config.yaml
n_layer: 14
n_kv_head: 4
rope_base: 10000.0
init_std_o: 0.0423
init_std_up: 0.0423
beta2: 0.98
warmup_steps: 200
final_lr_fraction: 0.0
dataset: "wikipedia_en"
Each number is 128 + 32 x the weight over its row's rms, rounded and kept within 0 to 255. Layers, rows and columns count from 0. Numbers have three digits each. The size before them is the row's rms in percent of the matrix's.

# v: layer 4 attention value, 128x128, rms 0.127, rows 102-126, columns 0-127
# o: layer 4 attention output (transposed), 128x128, rms 0.0814, rows 102-125, columns 0-127
v102 083:127133071123168170142192124125146106073084143114174125090159122111133161131128113137051127094199088064147147150163165049159110128182125147107103121174102217067156103164123161140114121157115131150136121118137113153102138117090092147148102111152145135139140146126163125092137128121113107130091150169152205152149146116118128164131121072129108144096219075073105123090091161141126116181183
o102 090:132117182159136101163128102206138139157146060132064139087113160157174138134147112113165187185079119163139133140159112138089151142157112182157166112052088116139158163110152101172119144107209102126096160121101082078138150188101089140134171170103125172144178133086170075128145105135164157137121124120163135110114109166189108096093092106144144126128050116129123098153143124109143087122080
v103 088:213140112185097150154138102152138095170157110195119091173137162137081131127106129088109082131116096121122138140064142156141151109094080080149104176101103101164097112073156122136089127112179089071138129121108110134153112129157141149124091145100155157113035144116152106082093136103129172119148184132107094205130149140096139117144117121149137175077178119184111139172175125081157125061085
o103 090:098125094106112160096110218092138089118134129063184116083148122147120189203119118119118062154104123175109130091085136165159106132181106135133104090158169147131136127145131123133153126171186121119110135161129100130127156159152171177128082133141095081115164080120095157111131060129116163145138206140133160111131167052144113089173171180106156106124147089169163195117098119109103147175131
v104 086:145131148143093132128119120159093068114174198127151144167181085105131176112094099097143152133106184131117051133074075152139123181062177154185106168087150156115084159125151059102152134073118194129068168117132191121184107134114142083129113066088121162094139180101133143103095126107115138114120138113101116170122113092138130088124112156147104104121103108112100141155109145126100158130050
o104 099:102132108112120143069098092120191217137078153133143165164132077181171115121150126128129098172142074179115128127078131089190131151111089113140099098127141114156170130112111127135111123129141076121112130130127149133121114070197151148142183083174127108075117141145140116153169179109114157083181107165163162071109146090122085131059158125081139134129144135197110147130151068124196149157175
v105 091:132100060172114116074146095146105089204096203136079136146122140160100129156115140121137147146148132128087109172145185084108156118129105153152182161185068073141057165116138128144147134126119108164104109105175106086130090098095153101184048162136121154108162132153123156096100073179138107155134154169175156118117188143110127113103146130159103132131096152179119147115127157179054117125094
o105 100:113141144100131159112134184178043130156174090155121117138170107153118142135169100134131130109132162089134154159092061144134143192166130155181162145105155189127155117089137088168218114134136166135090130085100224097161132162138081153109124070108112104132125149130159093133171172119167122138102101111126142100136156083063103135177126088149071141072141099112105112109116131190161124112158
v106 075:100090132208100158079107075126172144140119105162175125104114105106128182172054116116135109129132173115185107123159126119154110116154150112122117208084168087113135159116153140144148151123183102094108139131106149099140091153170173063100095096099193135166124125135207123057163126112163117148108113157114149088158109128144118122111107129135109123131147115137177142148150195110076208091193
o106 076:120123098036163127113099161129147123103165137093111169124145153126109165132139120157092182115079080195124154136146130133134141147095172130093088101162104167082116076153118122199095107115113086120092016107062090086105144148148158137118175086114121206121163156132108174151161133124147129118180155159149138157151132114152145160135109096141120125159091127130135153124027114135158094143169
v107 098:102165174133102161078145119132110142172172122131138142161153146123172121164207198139066143134157121156127123119104147141111133151100122094123101116097090162109142160106231118175096112101114127144144146081140170139101154176132149147122100131135102094110070138113116101122180131213150182113105211084061164127130115129125120131155123108117092201077154132073100177137168127087174137126119
o107 099:142141081121140150130134184119186158118109094114115104072168085135155161130124121133069076076099107177152151137154137113095110094084125134125079112093136110137150103089155143099105163076163135111131160135116133161149139101159029165124056133125120122113152122144062114136161093147144125115049127157160099213088179162128131071099070164111149111142159105159175154122087151080156109099170
v108 096:116153159135104129059144140115080103122095131133180146121098115159148095178170161177126103085082090113096138096086131111102163147109125152130142135170120134081128092172157072105125161124134180106168086141148107161150112174107162119100172162108153084111120123142179101122101129059114117197096119113105124178099091133151141115173185147157109137130135098119127226110056132067178068149078
o108 105:109124127107145079094099138123098119142109113106073120176129135140109078081109126100127072167109076220191097187104142167170105099133101136145078090147142181157113214132163122133175134155151080110180139099126103211117173087121108123159151111142106080072187107081109139107142130167180079135136109148126104160093143144143094100098122106107124135125168146111109122147159101119071153134072
v109 092:153103125102087165092160054145177107110074138211132097123117119130123123121083106167129065126151087125117126078136167120162116163103146180092167146122072161110101091122170080178148135100071132135091151195130163179097075162137116162110124103091100119096134114084132156176179173109147218124133144127109115134135121094132103140099127112150077149088202115121107138118114168079154097096149
o109 105:117089115069138072090049108151118157141087060085061148129158138110100126149109108083160105112077084138174125134092107104119182106164120125149103078128106098162196131104148104131128105181184098121100121097090136102148126157104142124173083127163121148153121143112057138115162062106134094123129183129176108172142174144122139135145112177102208113139090137096163169106158111130159141148065
v110 088:177142133088173160141115106143109132166124065078128156116084170119102174123129161145127148156104124112106137155094177163079109149084103144128153093107071131130218092158106105194106207123052115116081144086135063175079128125104149173070102125121110128137118101131156132111088092142129145122138157107128172149104115100120202104124109137191207173137134150124107088112159130120163147091141
o110 093:087069153141105140050165150126115113125091131144161083156147161110076201105126149133097113104161157146159075104177140113164096083109147070134089170109095126206127156104157155161144110111172120202121134168119066056166105120086080085109128141103142092134113217130113130129141097139124121124128117101135162097165116104054119116179124195131146107109116128115143126091162150089114097154105
v111 094:068071094128115140072189143071149133133155131091090145116195095156106177174111118160085116113143059145139136098153136109122135165154138135132142117124129118118109126126130165108062143142057171163067157172112081151098058091148100091126116156152138133157152163170158153114134119094106129162135080160109149112184115164198132076090122182139124140112142092099182147143074127064139138077114
o111 091:170115126106129142120136161152122170149150114129120109114157216143098068076161193172125109175137191126172112094063171081099096058108129139106080069175095130155156167134091082095107083096168141113125157110131108126177153163145187137147181075136151145169117118111099057092179100118134081129091139112126128138136148114100083106099146100132105118123120124073129105101154133155139140055130
v112 083:054104099102128136103132106158114069149135115120101067157119134225162149155134105098072138159121133141101080103132143105132116124144142126045204145105077077130157132086132117140131107098188140172171187102161155116187124086113075120139076181135088116174104139117131139128098185141137145077104110156103175140145098100092122144126150124113093154077110119114086104140121085093094143100194
o112 086:123209073182100143085099171096148117123177136145162147182159115127162104114143120154155141109134143111107143133106158098111129153097098110102086134138130114144139116112132065106098113136100152123038081111141090146150140179087060149125129084116082112147163099159203122158165062088126131101095137139104143109092181168158100206126131150155128170143123088140114207118089173145132195102121
v113 102:119148122183144173112106122102120061147171141115163152113152134100096120130126099113143124131157092127168123098180096112105161105141159089167146113082126179132042092113158114121134065124104107144078130209146121077152114108176130128118086140125102169146089184122159124042104113159118187102179161101144161137179172159115187113181064133115143143176110152128164153110114179083141143076130
o113 102:104078142112132174107150206118115163141109126138113125101124089104117073124124161141110186140109179131143068107143100163129161127111127114108163140131159129139138118092103168101156138146151177169087092109089155173108176117151171189141124110067175122158124067186097116132154101204135124122123137168110140155128161083167166134113135102099130141106080077152154148153233144207166152176143
v114 101:135070111147121095107142132118100122110122167109151107121116138154085068111091092149118122135108108152160054147154097163140193119125140147136169098156131195098121141139163124195168088143122133136101129097126112161119081097068137145142109118186169126201174105144123127102166139113190089065100151162127093104157143181150109080089116184128109111090110114146119126173103180221070172173109
o114 108:141153152146141118090156070196095165189170121170122155185148079120093179092172122095106194156121119150151199087110128122098080114115145152128134147150140138105143106092099122140167168103111156095128114139149148077118152141175157050154154115140081136150086175143077131129141130059127086184097129140081164124113085127106072080142164164115100169131094106122109146117102102101193086094150
v115 080:152153146101121207106125122149118133113160099151147113115133092090073106125147185105146118166133173090111107134184100124131089130092125107130148108175060116113100113149056103167077096117049110156124112112134169116114187158113085143178129151140109109119082180129128117088065060171115130076081123112157143144157075173170120101151160163074123169095131162113066151142142158187102161106127
o115 080:115131138135140158112169144095123114176035095134117103167101115069106131152151154138123120139096147110057110042172116125085195158106062103129130165111123160155148108145166085139158137128118092132155138159118101122131168106153078130094165140125087077106103091113113110089154141155154144092086120138135120197165126146086116121139092124154084176211080130145158098101177115151152073127208
v116 082:090155053109141181078139171163095119184145092111166136191148120123168204086138122109148132167067147162190057129116109138148144176139116081118138132152146141111157151163209080134128174133139121170118117126094132118100083123145170139094133111156117120129116142180155099050076075123117149121116072175091142146100108080117084113136119196169102121158165122126119081133143141149157155123122
o116 083:104115184143145153083184071127167175092128172126136119099155102110110097189178141092056121128152139173076141091064181107140122099071108132184080147127143125156123153060154168095132111143112104153112073173155075122093166179130138073146107112120137144087147118135127075104158091124168100043115099134122132127097137127148166121138065098167141097129163128181096144143087137109151126128166
v117 083:158221142143129197112111158130090122091168183139105173147101083118121136131122096113145118129157140186135113108145144175118164139121117079138154121115135151165149115141122144103168131160117141096176093138140122101140164183199157101069110126068185113086162139188118130186168192165210142156148143055144121103115103151071118129103131168109151127194137091115120153170153102090094103117118
o117 095:104110133102149100155115118000143068137121175157143149149102188113129169113126127089119121122131113171136130087101091099147154139127109112144040110122139102056078146144099155110113163148128151164124114122113160132142099074141114137134140071153212130069083094148141105099079116227125076195111144164141124152112095139132131105156146097087170110083108139130116158105146139147143151129147
v118 104:112095112139109117114118108145103080095111129108113179080136151051091106106130106124139116179126121148162090115102120139104149050076096122119096123157086114164132165148146114069116105117107074162107180167115101164070158179122103128132185113101125166157135079112063157064137121181150159115145219130126193146184153122080169098100104104096152110132133140096132134099154117198132155179154
o118 111:087137149086161133176143162068130184132126124209117076149100114170134124124125127141070221085156120118095153143151076136113158109142171160112182125113098142122106106082094119119175121218138145138112143128158073051128147119089146124097082156142106128157096160186151073118159083113099103121090120151120116138119076127139119132178183153134146114117162134186152108089131130087154074103169
v119 088:156113168127126120136182138132138100183177133174081099129115135112170108120108101145066163168120121141175100080131058123105098065134119098119145161117121114078171137073125096101136136130119083153041110166159101072066082150127102113148132117101148125150166132126141170073080139131113122099184109128158132077130209128076053095129144132100179100159119124098098080121173108102097150163141
o119 084:083144136111109099153123144148063126085099083116176127134087119097139117128107139205159203118135158176088093113151157119159145201135157122123169097129111122141116081089145144123105143139146209102104125166149159098091090124145205083108207114137150141193100128140182075082137156107131077123085132171134096165149186107153140081149131137137157092152158062112135128131093132087169115143148
v120 093:113099116146193096093107145105114114110178194082166148114123144138109157120115097169110105088090147101127137132133134037116125073142170175162141129141174190106094121187185136131100209125169167119109148112140150133103080063103175085129091114146219149165185137144146155113128136156090154120112127162125108133118153102153154150099164117143193089151114181140114167132116104112109171096086
o120 093:117096148129123153114069086106106196103134116163112161085134125129157150090142144170151130130093092106191129199158159146110121133105157101137168104095147133166152120130120118134127088043128136110139128052170151135149114117167106135130122080066112065133164147149127128108161169087137074108180045097143137088156096089141139103155157123093068119066113156148071141182083115099146096191137
v121 096:156133180102140132113099080117128101113163089137156125221120156131155111190109080142152110166124104167081147154121191142158108115090127135126098160110082144106145140084119156122148103111087121218088118162167089104091145173102132214192158162100136164098132125128158046122177057106166133135134121094147135132118155152100153093128147098205125132141142124123072151128128094085110112108087
o121 103:149164089113111149125154138074082095154088100140115112060105122118127148144127174177154141081094094093138129135157063168078118159189096130129102115176140112136140140075124078117146101125147121143082153107102147134101094113083136112165161075145098124084096170091105133171107080202170141110144111130104128147147168068147167064103063182143160113132157125127135088128119032082161158109151
v122 097:145092072095120170123123099106089150147106176141121119143207149142092127124073115126141076148124101125129137091216065112078118146135091082120152118116141154126120125122135107086128147165128153159102132059119150111161061126133068139103121059138144102085156125199146118109114137137138109107142185125111080142092067115115213168112118129094181130101133129097179199101178124173103119103090
o122 096:144094154108142194146057106158135150139156108163162180137083177141169137081111122121113153123154155146077163121125116130145122124126070169182135089041151133183111109148080133172113122140126096151105132189146114150089154170113150123066094121091157106082086070169097170148164113129094086139125126154105145160181068146147083087168086112145127101143114140093072169117058116141169149129116
v123 097:181124112064095084074069110158070132165146122121102126123184083139132119175175135079107103105138161122129130106098138124167091140091159108145147140093190122100086166111126108125131117186128141147103138138123179058136151108103111123155137089057136131082136107121156173158122122156165106183090133082152155102133073085124141168150172155126087054110133138178102137158106114165194152061087
o123 088:076177123119161154161157112088095108105111188127088161149114162148116144156133090190110093122129105072119174136141153039127096142118155120151112111143134186133161107107153190109159072081139071092123159107140123190103173093134098149115128115184194147106144115133142139042124085128113164119151113134084182133116169161084133085151171080101140121154084155111139102057138115110141182123130
v124 090:183149131104106110124090102127084160125092112128133163103088061115207127154120134076138083089150138112139177112089167124109165158124150118090173146059139087114133089121142087145165150054088118180125091071128167158111140185169116087112146115139146161106176105150105139121196140086169119151109124122111112150152069192124084116131167176124088134080092128123067108129100113112192148092110
o124 091:121145127094132116096046125067105119109129178100084157178133167131123124161153139146096155113089105129135098079123112067130097090082092151137079138180167136158120126145161127145101170119147086105217138159076060132169130101128110159163122168156141122089156217138131109117109158194108058161119188175136107114107143123130171170135168165114100163144144154071149141109165132123107114095106
v125 105:121104128130146149174071133085166101106123155080134154123069192101198132101158151115181082099113110175175138126105120137161106138084126160145136131145163128130126176182146145111124117151102168122103097110123079125083137132150204115106167127135082141123099102078165144174161191104147068090136081169113055136115099121149107128146144111144174146204155116118116122088041173069129123147118
o125 108:111113114107154107116204116156105165087096156075100133170103082181109098098051149119098139182104087089169119145108156115128198170127165146127058176136130150118108113123100158129058185171139130150155104121145134150124141159078164123195142144129206121146131121118069148147045113107105139156174084091086137106105126139140131131116106168129150101125146185085078127187138130108101114144135
v126 095:179129152152107180230132088118132169102095089135098164147099187113115126162182125191108188128159122112157098116113092111095152139127145151130095135153127185144139123165091099079048077135189191161165108175106101147148161131170115144136137156180171135108080160119107155154133107163127067134175158141141098112107126143161177159109134073157122122162142106083156154145112111175171126124157